Weights of a small GPT-style language model, trained from scratch on English Wikipedia: normalized queries and keys.
Each number is 128 + 32 x the weight over its row's rms, rounded and kept within 0 to 255. Layers, rows and columns count from 0. Numbers have three digits each. The size before them is the row's rms in percent of the matrix's.

# layer 13 MLP up, 320x128, rms 0.23, rows 75-111, columns 0-127
101:074140166152102140196112143129111150133085122080133184103123133154152114155084148144190149152103156094105147075165137104165124157132168166112086070130106173122037141146142121185145114158129134170135165111131158134099151123066112169128120148109200135151060155174122207081172093126159163089179151156094166120118158180139130179138128109144121068134144094106102119118074132139104096114112
100:114112132082141135066093120121093140138151154124153081074134187143084131127090105162125153145112169048128094138107159091122160129082114130145112181165118185076138096089155094086102154114069119134160093145117104146064131124124151128118174140161110124072107097140100140133070080119133140159213147136138074169130150164153108142130121050063138169096136185072154105105125127168093090167135
098:133181145133128097184165070120051136082102137082041120131140104097104091141113170087118124123124070128177160152150137161108154160103108112084118131131105169102137099123154085141090122102096107138129163090088120123121129132111087183105118154074162113094166161117165157147142139129109110128164179150122145101131075121191130139115217143161076115149133153110075119148171203164180064153151
101:067146125094140135188173157182142161115128083088125122165140127102139092107114123072169110107116196191091128122111174122168159082113136161140111099113120182114116162174119104127115127113165104116101149137092085110129158118107098156163136140112127150110161126153127038201108114180094173125101131110233173109162088071169087185135120126078113128151135114123168124158157150161165096111092
087:091132123159089097128115120083174117125143104136091142105137184175024169096146133137131103121112116136183096076097109132094161103111140227080149058124101165109095178140130160078142145089141133153130191200137153134128157132142122095166140108084182087151105129137166075137142150110155127107108138138140161105094182072078154110142110128124159161137156211101128103117116145139077154124113
105:130132105186168116072183147076121141119117127070086103109110125117169119144129116174124122137138161098105131059119113130147107123122116167069114120085167235125109105085133156184127188092137104145176105182085144138089117155114067124091162079128097153118141161124111151120135141139168104128151178090074121174121102088061172114110146159175130093162133111066128164113069120092111133175133
107:139142091121112082086092089140166146155125183132091121151092080141168074079125101127138158120084128092146145124156151148161086158154219126138121150081180128107113113114101167182166160072062097139108121094037122129120114109158166184122113118091103106135076151140147096179131074139090116140137186151112144166128161096068155104096153124141102131083171092107128086163188155140145102116146
111:115115147139122076131121116138120210128155068028104205163115134157111099136113133162148097094133170106083163151217138125122081098087120152093143070142112152071113137175108123140128164141128110099108085150135169137128150073141176155109107127104100106133180199121083080089125115179087132116136145099108135182123092098121154097134131066121130190121144097155104095130130133109103083113180
104:073071114092117114097056168116093162113126073150109109167096139149126150148085150148114050101213146168139146108077072161105123131116173170179145157145076093131167121091138114123140160178149147116125136120088097075156133138080129188137116120131099128126102125169120128123107090159126118106142110156131122146160129167110153102074102058095195152154107121097137175159193152095130163131201
113:137105134143099089180120127099147080096114104149128167186104052133109107128177189119136147081171141149095135191106111099092132063131087117127073138140175138077179144066106142100102086107134075177163130115127095074095116147111107154132171132133145130128111145190088165155128145167178093142095171068178147162107156157130149113181116200135149168115149132150112182120105141117157075130101
095:072081179118075111085102101112134167183105141102136088130134151159140114164101149166136072062127149148093110142163103186119122083147132124146119134070088121123126153080104080137103155106155171110109171120109147091070119122146113163185112172182146071160128081147114141174213100081182130161082142129167140113069192130141175086137131179113123161082123100146137118149115113138114105153093
096:133154108123117177092140079093086134112122190147176161131138123158091114140234171174091123139125121138171134131103183107110152160160119134081108120073102174141127104132174102152058151106128129190131125141096136124155149162140103103102098170153075141124139127092108140184099125170124108094172122157150085076092156138108072162123198081161167173138080153119186110126137116080070125130099
101:166045149075060128119160168198099142142153094142126140142137159153140134111159179193149112105132141097102185120151145108145127077137125168149101107101151111147133103154096116143135083115149076179098080101146115106083158107110112107110131188122175185098152117102143215133048120103137157106142119137105106129101096115114114079110134160104156089163205068128138166149118114107139200115096
109:113130129133152143100168153137152154124114091130066099103142064126091131092095126112160153101182185094068092110183170177125129194133165187143041161157098190090118128166171165135148093141151120080154079100149126151068079128131109107147097126078141146115143118145130136133110185139129104135032142155117108108114177116130117111147131084122117101164184150156116199142088089112153132130121
103:183187141140141132185084129172083099119134133111071146127110130194127150181161113155138114103138137078162133163084067158175099120103115131126135112139135129138188101133117125116147106145143117093136050118181150206109202089108138163107069081162138135119137076155124147107151147192134127193080141135158083152086170153145106105131116124151099160164074127139139118043122089120132160162137
108:127124117144130094114144190158085104133120149143068135148117113129113118225063121088060106145129113128165203107139164152102137125070164113081141124163173108178143114150140110070116177120108157155146086169062094085131136113105137131069115123141161137112140133132160170117145119144137119139160087109148122142133194165081128134122177073145110119124123137227139128097131151141106216179159
100:122113136109182123105074145177127194150161141157125117135128105184107126107148055119112129129065130118082126184101078160154135120132130141167100127113155135149128131135095157121135146101128154085095226165055169181120107148067134144137119174132080120062104090112110109137135111149181152171130114132105220170124141129097106106090194149079167146097128144094111153115108148190137144134182
102:183073139092130156130106174113108142070088166124067178144115165106090151090161172135123097143101117120081125154100160157169105098119141144176158096140147146134154069157132151147098150117172165187114163160070097140117119120145094106178080106126169056086114039109160073066136150116138144131095154097111168125116118155140115135151109135137163109179148047113147062110117099087146120120104
088:175157139087080174187174173078132078112138116122130202119130112130157142167107127191061060130079130090156150137061120147147150192161115119137128137066092107135121119161088157182104156143130128144076099074165059116106107122102146184123164110140092116094124097113122112119071113122133149108099157168140140117081153107133089178149196116076171153124129100122096121120123148163131141182125
098:195172047177110132121159167155123132125174128096124117107162131149071065148115127125143076120079125171117153153107125095166155115102097070073143129153149189150110113125114146108103053129124125110054123138131141117116165081128099127116091110163139115117118088087144178141073117231078133188126136140137130122129082089131096122130094109147117144140167135075086053166079128133122160106135
112:158199147107089148152116116130111112043094139106128144165109152071136142133127114172110107100114104129154092129141137152144079135050154144090100106147096099110135169081122151106122139129146151152105119102086127139151188087223104125138107113104096154115174146059167081140113170100171202170174136087140143164076135122113117097094111079133156113131124135072188159098116153064073106160132
100:102017089145145066151100144148122148105143109119142116129143151103159069143101098145085137103145030171110115177109130142096154104136138124120152160152133155088113109164112087112117123122099122062143132204163168110111218157174130109111124132132095124134140107090130106120124115147113123111175165151109183108159122112118161174119109145008167131129088127132140147097089119162088125186140
102:114144166125182117120129202130110117099126108089141115078117108117097113129154138154111091148147142087069117154155094125113125095109135143222097135168135172162099124104173120111116180168061179103151048173148145112136145074118088096139139083143159140140162086095085111121146111120107091153146160158099084175103127154118076101178170175152112122111114102120081147052150097124127041104099
105:151187176091195169140051125097121148150145108110085085092195117130126164108082152055143156139114145129158102151084065098098074109081148088108178137110136127104160108173165144125192147102099107099152168121163099152142174100099144073100191136140122101106158082158162099141097200076126131112126060138147181138129112130134150124120101141138139126151122144161070098108150094160110143128112
089:057074148136092134101142158106152113189148120143163144126096156161153061137119122137086048134101153133148190106135128167125168186141133170039132147171127164123160121200182153089100110137129078093093127157153134128140095160109135171146127130123128162165167152128171102131110128111167079119092104132141063114108144150100149113171154127180174136179160160160186197151167101136135110139145
110:105105118171159116103105133072150144088103131118130169127166193189113117153082168148090159067167147101116160130067160117114175142066064170125104124199098083117140165213144074123105082129091131096125129149142164123144159124147099088120120153093104110136093169135116142169093136168119106141115188212160113158147094116086084112169119120127146158126110164118077135105143134085180124113093
094:155133161130113121100120080146166175140177174127094074157111109101157096152128122119143125160142123084103145101119087156145099127123104115151133161087100131145127142109177182172184106099116115137125139095240185143129094114129153120141197157090138078114110118099076096190054077143142056108185120105147178137135100112146164133149074074091147140152109125145076140170117109128173148071125
104:138126094109123172119168157119224132155094128111183179115104098138170158088103161162130138140109171160118054086067136177118120097176173154142099090132129114157096158142119167187089156145142088141134156112109133103074052169171113117099119107132102109082168187090152144120167113117130159063095104081092143135142089159151130114154101163100110163114120171152171135171139136110062146145161
105:088134091144044233113123093189098122122113127142090135084139184090086166201114172110139156165139144169146140159160083111144109085095127042147121157129118118129143125140122141104154126185142105152074171089131177108145134123121056068128157168150148166117113071194144093197140125138134154190136140142119133115134154146145112154138127120121136120082118098129118117074133124068114144138140
097:109038121044122121135187119090087109117123079091159094158094117135152115104135155104123151122103109086115079068141064169143140116121129115150107103094083063150102127106141125113140184113107108066160106077090143152106161118152216117112088117186080151119077091113142135125096129121082126103105160081131137172143129144150105112124117157120147113118156163123126190196188182169139130150117
096:153126068176111106126136104152107112152096099139182108121161112132178075095145118170154130065140162110118151145152098142093076094123137067076102170108125072117115154095070184129102159124156136143116143099143053097159165100093110058163146187118103149128142112147136184119154108173091185133148113117156153124147073134104162108126055079141123102141133127169108153179108102109201162145177
109:117133173100186167161122108132094143193141117096087149145198101146198132143060136110179120084116147072129145156195129083126100085141089092145131108103161078138097112154116131109111123059121083127128156136114178115111134116112127137109166135084146104129093177095175133163055188130175119141174130198102100157164138125100121174131136102108137106140136119078111063187133131136151095136186
103:092125172160168153151145156133182159144154184100164184194109123131126154100144132103109138153100101149182187049104124123119115107134125059076091112101158112114121140138194150113075081102149146139150125100142144094134173097088176175158145053189123132128185145130095110145115063142079075070133158119096140174111117144172138146105144071116128129069180099142149123135134116159096128130116
104:158114101149151103083130065163128116143162139139112150107087169146048087119113104169120162138159188149132093120166118172143111137139076154069106148131132138184110092103142161146140154106103129105080110124071148128117111144148113114073136127101096120127154159098169120071154130127194094150187091135098100100111066140104100071146144112131112090158198169135146183078105150216166190159120
093:163185153166140136097163135147093127070102135100093132142167156105097146129106159184115166098159144163084132068140097148111170130103125149132142159154156135148137155128144130092097077101108095134106134146077146104120136082147163101080141190176213169128168105124149084126143029117124150163181114076124073079117113093085147146139182107159145084139154103091136145175149118155136100073189
101:129052110134068134055144093109106087146153051092109148117153155134145092076100109171146172073146123154112141176123140122107185127100163137137207138090145138083163145104096114100104140159186177147124137101103061196102137139101106144120145146096140106108129166095150116122160178127105091073168132108097127128126195082143130171118090146118083109141145131086189125109151183154099175139111
093:080130159183165179109120175147154065102119147169110105093105106189096106197078115119121083149120161159128144143155119122067175139168117129115110131116079114135121153143088178115145190143084162134120144138106142080120145118096149127172132157166204111032117112122167081107113168131104180094091161140123153090141066107140150155114143136097123104108154151132140133069186151138176108124197
# layer 13 MLP down (transposed), 320x128, rms 0.288, rows 75-110, columns 0-127
101:109093159185124137153120115143129127159128120085149114104131153178104102155155085128105144128141157159155166131087133143101125135052154077118117165069098146162134157141141168119152144071096091101105128140087162208092182146156154126119095125114119123108128143031190139166116141122096106134123093128142137163125077146096147094129201095168130108102078111144192111050156149111069067122069
100:129182136167117123147155132139099116077155108110174112143105152168151106127133111161148130215113133105071082039145107147096125128176100089090097139075100131108124087159141169134096127164190139138078149142135139127164194136126133165136195145119121098135139166142087119149155128103153160098080148129147094156115159100129171188119169096114040089107099133122161059099143154076116180183131
101:076136106136108167091147125158130179117098151125116151122128154156090125159066103061060184107092119106144151144155171112129155144099153153145121125048117132164117136104136163139138153108103118149105079134124132090120144176131191133156130155101159123099190128182159247096137154132131132094152148138157125113160160115143085200098152104108076170130073119121128088166093118103162142215126
096:079144119119163136093157123117111184098087134095128132089123141137142112109162129136111115146155108085093149081171163080059119133105146107111081079109131096145191090120120138104104127198117141114081146117177155113165094109121115120121148143092119149116191143077087183093168150121157134148102131083142087074049160124121111121140166167121078148153111133110165191181179078075190172069130
112:105081098122139105125129170122053127100141139174167113140132126117159107134127126153108079094147142102158113157107126113122148177162156069067126089151112140119110155130164072081077061120187117121144096090106058125032104137103153134201152146051080114160130138120150114107134085140094135088150132095125108160134116107164146143123115153198140115114078109123165080094131120141061093060116
099:134146156138159147146117111094139115147160124148145135089133176085167135177115096142126087203086135089134167124106083140158163172114167124153117114099136152121092112127121111069069156125089151106150096123094118139140097096148146098110132105133166130154152073095121162146109089120172153041124186148120057195145110176108161087130136107206144063146108101097082119050104063162096109133091
095:108141175093091185188091097129140138130152127074103120199144100156138143141120135162064161139131099138155086152112107110230131143156162178097144129083175149119137203150119133187192077147099112143146106105085161107115115152077109139123125074153119124093103107101121192108122161102105084169131136101189122113149132177081156171171156097126099110091103129125115087109097148127181089107153
100:116104161130203137120127164110108134148157130122121147086053152112126063194066091127171147099133136207160123160125105079056076162118188169139156103111132106073151109072164141125109162108147156085159073173156185143133169147145123132164110150083141140145146168153122042141156124198115118129156112129185121168118116112095152129076145127124141115177136119107072161130126114128128118116108
101:199117098187084165095108148146153057113110152122168144092094120139140158152139118109163118104093150146126159092113130142089129090101130175102154110181144131152099132075097161116146104125136151128119080117147141110190039119123127142182169170101150140056153135145127092143139097149178109079103146189182191125118147099097120141128101139087163143126112104213107103165067138148107205117107
125:134159130125120066105175124147102083112113101113140148194077128112083093153153148070130178151151140163081140191129145135114155113126134128102107148156175075132192107105081143165158102151178074112152094120177163083081160113108051149096156129139166118074073166087111113128122150170121119162121193069110113110160153169146110100194107103160100162092142142139139140090172125087144146079137
096:114161098144174107107121117124140193170139102114155170153135164134098146144111090157164117159101145137103090120132107139112138167179113120152137128177129109115145130103136145061104044114126066119094181123095196103151183124120158177156108115153124105074102179170110011101141136103164150104102122129085079108120085093070155138116129086128141083133137132113114101172081082157186081164130
097:147093116128151099154116131118179159159147105119142170198138143105075139067117120129134092167145097091167119114105165104124102136144054156169144090096090125161126117104157138126174158099151095100127165119110151097095144092150105214143098081207127154141081162114153236092145084197104118133111138126118093084152176124134138132168081146070178140158164138130121177138112146175119139150135
105:047164150160154126165088150131112150161069104112146146094147158128120119152197121154147137101150162209161093091125107169114150149099166146122096091127110229154183192118119147130135159188097148093138145119163134136127083143116143149138162140112094166135123130113140015101179093195146122063157109107122098104106125116100132118155123127163122146084094146144137103163089124149184145119160
109:112133170123093112103181098135177141151106164137170115118108087109111096175069098086151098128138162098111125144139126102130142055143122107164040177158107116123103088138130125116165151070121105113151140084121144101070160204096125100154088179061118132084104068150099071120111145138093142088071113106104106095087106154080143076137124146149096055149120127099118132093176143176114115114082
105:135123098201130130107159145085092114136130153159114113127155144110090069138138125104037183183140136107116113046060125086166100173120143090128172143115146101142125131125087144165125146175095174109133077087156115154155118089084111124174215098120157084144093162129052154156143135146175091138096153152161114143167098163136093167134084105159110117173140096141164172125090108163112131141100
101:165085153086113127111087120112117115051085096210089140118203134130122151138154188149171113115112131134140123143125076148188164142109128108121139085194158092126131140158126111154145086113145135153095115156105143190185109124127158126177139190177157095113081132167157228124130162138177121092123172153148141155100214120120098124077104098187128128108101169148133115160143159148112128135131
096:076140164166172109158133171148135124098130205138110073142179111131093104157150070108157144136105146159134164164074112156139108130194104140131067178084210168109120122174070142162147175146117181101078109110111183138134145100131151078121091158197138133147145060078134111121096102092118189102084125145140133150185101142107173164104132161137123128133112135143103140142121118154168133113185
096:133168169131140115143096128132132123159138169091107152121082111206120103152107077208185126178107163129163121168163178053131156103101113112141106123150131158099162064116122139085137168146104114088138156114156156131150139146182130148136142116121091082080172125120131015154142063109215144131132095096117167139166099148172142121156144096066127159142141113100135105147150175091134120088143
099:159135118138144135040088062126191116139125162072164124093157067128114122131162100167132202145123144094103110118164124124110159101124147142118137126137195108086144160123157218089119108096141157139120165164129130081186097098099062106118123142097101171146126120148125074112126131117131134044168137104138111156058169098136108094110163112175132066104164151159121082118147141072114127136174
089:145124160144126124075089130117134129128217098118161139115143064183087086120114111129120126113141109146133174173172061170155180090078127079160110197125138169094088141147126156114142107139154130071107151071125082099100166150082085107107117149152170128148155137108112155096104074155123180167117178135168149067150123086153161151147135100129148150143105172074175114117132124115191185172091
098:116097170142171135125165145136145195103115117127193125124114136122170104158105110096145069163090174090109104149156110136168220116118194173167172140141155125096119101116151153143136139076058094066164140128165108149103147103119107169108036129109109110114124095130128062087118176131050169125136153141148120169182127141144111147148101076142182108108121111073099184135115117129138156139159
104:139129123159170093141133093140159101118097119103106138102146162143189100115175122124161133089193148170119088133118135158102127122200136161121151168138094140103154136142076105071184124094146054144138119169127125106098191014145123144095119161194083107149163150106096174121117087124171148123127115089114158148123169100135189144147161098128131201186166127151140126154136193135173118159110
108:120090137127107153117118234100085163125149096077129136174129165094175106076121058120145143118136169131123109146159147137067117145199090116173152182139177172122092116064148168128083151089177145085154145178129145160137100086122161183129117207073128152160148116126129109156139149139169119116138109140126112128113118186091100153114150173144151137124099104184115093192137088104139121179125
108:102131154116135151120155132193151163128080128180136076118146139100172143127147151068078175116152091159072090079128163123075116086180121147123126142144138145141128106107117141156083126178137080106117146164132143106120160144147192159123098081093110124105186149143150229118181139131134170092100144101106072076125075158194131124123099173074132122118172134148193157140074103089103117140093
100:124149186159092087153164152136161148163152142106137083130107174120129126160139106168085107100078110138113100188116139084186109113097154202112180155105125103124105165103078144096114179126167149156102085070115134093145079156071135168094126093139169139121109097155153092159093133133121142178165078125160226133161130131115118172123128098162096167126160105039171125112170159149137096111158
107:227102068131108108104091101154126126129106102176093084140048124107143080066130122140106156127097152122100133141108148109168157124094114173132127133131153093129180101139124139102137051113096165090110086120075146113148134124144041054153100149157097207125147115131129170094079178103147111127148107104082073108140122161113117119142126131067110099172138122102108105160096120114198116120177
104:161112118073128141110112159118134114148167108170182168127113118071177192133059122157186104156134114135204134134099153140121144163126129048072124072152113081059121121182144130117138134115176096085136095122135113157070148189113076071095127111102168109173175123124144196122127103170171133126135140114104063158073121123140099122108136096184137159120113163116133101108151071153110121136142
105:138084151123131113165118100149143173112159112100175134092090075112148123141128146121142100140120063143104120123160137102101153118067185140163093144103129079075142142115164115158147111144150098135124169148135104151068083142039117112145098164109133141150151099164166191097150143206129142153101132104151090137166130123144181148175114152133129092106168210152115173202160159092067078063101
103:105110078155166084158131180139117119166110173118123116089092129131110143142101110135135138160154160134054083112083119151169112101104096148096182129185041080129127189138129190176136055140154093066096089102116118077098123115092174110142184095129080131093166138089137099076154180125107151167146118098100107124167158100112082076142107144117125189083136132111111138125155168103140112108096
106:136171141112123152120135130139125097153155174092110202159068129096064093140123162141109063134124165128124155084109188102199130122113144169119142064150153134144170118150143153056148154166139164129194099142136127159179073119138169116105113129098131116160156176142101185110152112110129141105116129201107143187096140123101085147155114095186110147115153188167177117139086130065192156127130
123:125116145188141135147151127126078144121132132110076165091130147127175097148105144135165098094087170132110125146091113133147124090142121105085117129114140069148118160118102160086072125067096113120107091128111118086155150141095142072127115136064086130139131120129078255126138121091161145107084108015116099158143114109124168157155095137134153121147114092122119106129126125068040116080172
093:186102106142047111127179116124068111127139116143118080133101149117147133106153164148131118132123080219152133141125118143131145148135195124115098120131182150150155149139142188060160118112100118097151147135099120196163173186093103143136079083153154095153184133099138212070130197100144103161165124127139110114118144098052140070165111104130156125133151119103188081125118087126115134145103
101:234128122126087110081175138156106099198085161172182133171138143127068122107095123094202180176141124161160162133117128123164115099104084169140139088134149129135121115141229075124160104141099135200165136110155085086111110100101131116166140108138142123145144144116099149151121101201123094119152140118106152174047151137160109102142126088169120094140154158157091123155126123127114104158139
096:127172149186166135162096144126088103232116163139089162071110087114101102158180123150113149137148113142096104128165175154117152084140126158138105071114083077131100150124162127066144139103082122119102135158100083122180181134108095131127189110115096114150105130095126197107143104127151137142178120083193077095127141120125103085123125122139128131136093112053181170091133137154185136200118
100:140046117105108173128101194073144113146159099123141158143041100195110101128079159093138132135106103078138154168100151137121117131143092141112156176095078056074113094119098138196170212151151155097140140099140169149108159140122121120110191074163160147126090125133134089167117145138132111120132137171121086123163138163182156140101057122122116147159151086151119139105095147116088180136120
095:180175211100138150172171080118119122092090157107143094095079124152127123160139184143154132127108110091116130155116085143120164144181189120140125174140137101126183193134132126140104077135155210090151179120084115115153079124105141139125105163114129091096133188058118184151108112140130108131170147128152147149154087130163095116122113107150173163026116133146111167149167114131199104124116
# layer 13 MLP gate, 320x128, rms 0.215, rows 76-111, columns 0-127
111:143089099119138124187089138154137067155056157135116205115113129137081168172117140116194108103154183132146142158096158157202169118152075150145138097139175078093125140120113110112133092152158182102154219099071088137143106142134136122128140091105126141152126119099150183110091156124119130126147131122197159123196093152142115078056170144081127092155148099088138106084112121099150109109125
101:097114178124126116159124113113154130200161201128165116117194148121133159111106155124067191139153133138176104082169122095144168146143116176170090149152088109132192105112098121150149068110168110161126107115065125094139136076125160135140143175135110137175188163119137066147136204178148104140169101127157136155085183063163076138152107132095112151108147157095142102147096102074147143124153
103:128039151088116165133119110138136089144165127127092129122099164160101101122105139150113088168091095062136093117101039162163110132154135173167150139110112145139131119109147147112163188114030159130089167096104159095127137112150131112118162139095154071168087147076147166117098078119076172155057106172145211136106136162131132110096102167132099085094150131133127102108114117084160082147121
093:100104102168089171142152105127100135189133113148105148144134208189102181167119098136107089124143149111155185094109112146100099109142134141099128133094105123053125151163155122158151167058157128178106137175094097109143064106157127088156096130062108172149127175161173092174140148144094158103110176116097157139130128109103185166133158150155087143076164094148172121120155063159124183086132
098:183044153174134117166107112147176143118139194145097113166115144143118080119090145106179149092134113119120174162085194133139075140115147134171058092141089149185191166141126128172179129136099121108131125159067106120129086107110146058094159085137141094147090106083176168135080162124107129106142168111123084176139121127150120110200143111140178137146111132165063129138166107095158148137132
102:155151092161158151155132156189099117117113064136072174149094086108057185190110100106055106161131137138152128099158110100137137093146090073131118115078086162102150134139102099122123066165140146123136107149158107123131067103161141088167192169149126097066107084102086154172148158097153163129131129062145123151153108184130142142138187092125119126114178142155177130145180168123143087115137
109:166197126173143106125108099101139169197176075145145142136144147148179181107168147106158121169122184167151089148143145132122181174134099117106100088118082114096100186138076163157175146107132149149129110139066115103138141127115084109110151185061103177092141163140150137111133129151166127104125105161114065105136143137158048094127096178146125100133157163149131151134171188045149128154100
100:128120112119084124084138109067168122112154087118147084200094086108115121153098115127059168108108074128118157132158123102112143140093124158110115100136117052189163133153145074180124143091127106154127152103179122132113093097110131152084079118122102092220106144137111160167097082112139110130127169165112146175066130127187117131165097128179109100182151182078194124115126098138090087133080
097:093142088145123169116114108132161170117116131132144111126212134105172179087088106135149062086101111114160171086143154139207109117163113095172164074138098112123092133170134125119161138146152148130160160188100159133159114138150169055193171135095121154126175154095208105147155066132108119105153098189150151153135158074157113104102127174114112087085108137109131101109126161186128181123150
097:115142159102069077128136182120104150147103110167138133133099188101076182067142133100148133158157112219118127054111155157159138094120173112179199128189205081149141107229160153086086129107146121096167080105135128098099118171117137137093081147136149132082145142131121124146113159136132099127114100125118093092126082131143124077149149112130106113098151078126120094165102123111162080143154
090:086144089078131088144172155080098175098101148091149133138160080111170129089161124157148109080133154125141199144174119076099115165096153116097148188065129117122097077084116126078146104106172157089119146090193084131122181146121130100212149124135150101108106135168126177166067150144140086167200149130146115133173098131165098147167124134126134150107093112122122155190148122141117081163091
100:179077155138138143137181147166124147108119077089147084177104108177124185178071131101172127149149159105185131140103093119133120111151144099103127116092059078122147146128094162174164165099179135139056133100110130066099130065121140124155135102129144135127149161120150088088073054151083115169131146071080190128096120158147134094114134115077147134172182093095113174081117109128153121147110
106:116142143129147109142164103139113152152148146127070194146081101105093177085151127081129066097163110126132135140090098147130174114145160152184106154149137152097070123128177106123179104169127146110164166150136172119156109103196113152163038166109132141121143132120156170078117094102109150083110078096089130105158099088093164175115087105134061113152059111122121145112110060088178105075134
097:132130113102135084156183127093106103081121089121133153141141164153110069138098132078083148137081137186120142122155140140121133118096108134102093119095152142164156092205137180171058099136126142206129144107119126087129106080122104132157032103178052061086106086100120144182125151120120164111159137136138138115113200105135080083076130112141124139064158084141088134155130138086117126101144
103:130140107152123140170092057099142186121213166120153124127168155153156161079147085128064173174105081136091136110144141144149162117146165112149097136186100080129155171062118114122118128120207187151150143086116209076144090130149109137128169174097128093105083136138076137093129134117119095142097128148156168159061112131107102159132120160114146096139095140120154050102147089126135103145163
103:074060128103147113114085084142137113140216158122124182107183134121071168117088084131157107130126170094133101110127138203110150145145107090136125109182074150152150142180130128135157067139161158132111112115098159187098190134118160044131143135126169075088134114153081131164095101159135072118086184138115108108115138133084114101061127144105130102168182118149133117117083166128132112147084
109:090155188129145100142172138062153158158134125118169164146158146164128083150120121144136122135027118124110114066132127160095119133200145123131113050159095101073152118172172159167151103149155055127105158115117086071121105145141166091152129121081164117066145163094140140157179160069155121153122158115075160128165148127109133094119099118073166104147101123119096120174089108149193124152121
096:107131128162162121130124141117141134142134139118099106111133079047083117119112161163094200066066110068114090054160088100158105121163124107107139081096139161150098095109109104131129156123132116120119172104106131199137177126115104116147107117164117152153128090096153104087158173163055105137181089082151141194134136115149240129145167136177108088125166100156137121110125077129124126137180
106:118116109154075104148107093127097077103156142127136087180101151131188169159154097142147132155144094135179115096102081115088183138146042111178125128119141070138098095139101144160143131121070090151065174130106112033158088091123074089162162131163106148182143131143136148112136150104086149091145100147131115122168116111147125118057158198123135101176107124107117170120080093078169135152150
101:113150168143105127115154161110149194137147102115166097107148137030140170145174122116152124053130115101194142098129158152140120093139158136071119073113132112110153113131152134087082127178178113104146159129136080119199180167160118122159090103116124156140067100138151194119031084154091129097134144080144144161129180102091131159142114109112090098128117146175167130090166095138091169110121
098:158143092108111111099122150118113101135127107128159137095098063172090109154163196069182111152070173088107154106163159083180154136116133066067116114097195127099114140137179125167166092147202121125150115153119104114137128110138118108176139114116124143092143096071154139147166186085138163197082139162141045144123146120129135143152130128142110200132117141122096059082143145089175118119144
106:114148131125128059114152164097159066130144109142064136143084053079147135142098118110120143090102145117156126101113124149171148143089128144158176114119173116109140091126061166166174099066092096108143116036076127132181104100130084108178143099129103147165152117141119123050127059071113099094116137112171152113159174143091130102097163145140142105064099115113136138095168134089156116180097
096:176107135157130087111123086072085119142135149106097163161163195141101078131119120208152087118072191120108150181090064175161131136109136103111131099124096172112095115139081130162150103112191180205141145064138123136153107085138130119161126145142177116138156169113134106140096107151066062151137102108127149189109155117097110098095172124181110172152156127110155106144121056145120109140129
092:136084080152091110094103098179141181160083120142099174196118140108142114125111126083174153132129119131114162127134147144147158126138107142148125174126169114111105141081167073154137111132160148195081139128163120152178129138143127107101133126046076126128066129127114147150133145113113131149108131058187149179134228091134091118198103096095147106104189118111164144097081097199109103111081
100:111101110101139116122167107155087198136169083135175111133148115112140086165085141160156182170137069110132109147162160109167112153120144106076119099123154063140143121062116121101117104139146153112169129096083087118172161070098160106158116139188156191151077169160102147119110191130141096093129103091131109146096138190157178090080163082118119084116066074153165144138089114171090126102113
101:111173089111110164141157113082139155117111137171082105174203141164206123138154075103106168139054097104156123181181124131101124157146093119173162168125158129124152108148117158136113133140090147143124134168118186149067166135140125150161074152094119125150098154161149119083180170128068123107106063126072152092175124155152118083085153124154148112130132129051129118117062074139107091155142
101:131138138161145082138143156181104179105155137151071172120147148151094107062133100130090176157106102184176095157131091112153166131044104064170168160119146165098163141163112114128119165119094096160117127099095172131130145109144140155128208177145107152156177088073102150126085121102150085124111084092108156183118153096118173138134077129137071137140201138100151128168166123098120077113142
104:161080161139123149122117082066139081084166132172122098137152168117197205122111172121115131099182108119139134154084110136145086124143156167132106157181147109202140153145197109161120115107090121094116156106153129122090104106085107109075122183135133113186191123112141177106171110137116114122157125175113144150109133085110087155149122147149081193176149147122132129182171198154160193125153
092:112174106183123112088117102103104108163130178142144117172146157098109075087122104105110123173117122106125167113185149132130098173133147140157131110111142178146167147145137109101183154178161183146158150130157169169161097108131096100130191169116111169130155135058113146092157128120070181040141127098064150171089141096090125072102115141161118125145118166131152093099097120093061093060080
105:143128152099106114147137097146164151108191132097101067141179135168112143118138164048142136137099171124152123131151127156122128171188122154145135095086071153097104143122177107129144109159160147195132160116077141164104168128142107154162183068163150169201117113159155106128126105149134152139115156197181130163095155116121103131150095049080134169146139199138107130140203075159125080141106
094:135153102126112156088186123084117151122141137078156089158132122148138139066119136122179144170115063162118165135150126197142132089105159154161122153120125165093165137175141154166129199103171124176141139105121160152138178116086132162097122150111146169122158108131133148036147151127131098138130167114115122219167130105121116075117079146195118132111126135141038191111075128175136135059125
095:128075095117108065122129081051107156128116134083059145152180097150115136179195069139106101109084093084097168159113165108095148122129106180121076156072119116093138127128101128181087131137151156141120126122093127155128130106163083087128074158144129198148144130054197148136133150122140162152104123094134172147146180085123135138138144106107195159119111117118135212145125115140163078133113
101:167155167133161106159138112092123120143141142086147137212097097108122180141123185096108182139123142094101139130159123123068176101218109118156121112066140102089069129126107169096119142161130189097163109131144156121069119148109109168085150112131160153199165151163097206101039110098134108124089123174137139081139120145125093117102143138111144167086080091135161110148107102168153110101112
099:117181150154151075128144132128161143160140183099138149098173098052167135127162074143145173056103107161114087114168102078068114140151142129144095113191136131161127135162137108111103113108130168065078166148134151150146106165119193154122130138072095090195110148144139083085128117093139131138128157113110191141146114102130137156133130164103155118162179198088153154059120081140120083187140
099:112165104110128120132151172164118125137131078123194157112145141083093128142145136108122166120109134138102106133116136109056115151131173117183184189136095106086095147136105154090184143070109078105124126162118166173159206122128154118112130098154104170183124096091099135100131158105098116136092093098139137152165049101154105057139208117122165062111142105100205162125087106105149093095139
099:137154112124155162168174091126114174115078147143156096143178093159139073137146161164142119095066132145119079144175112083164102097152077144116185082151149062088123136170114213092135139146119110098167142129128140147150110165105139150138043130205127088175104151104130129177119153145090154095107136100106102082162126097173122116090177091137168155156137097103121147117155093167101137205137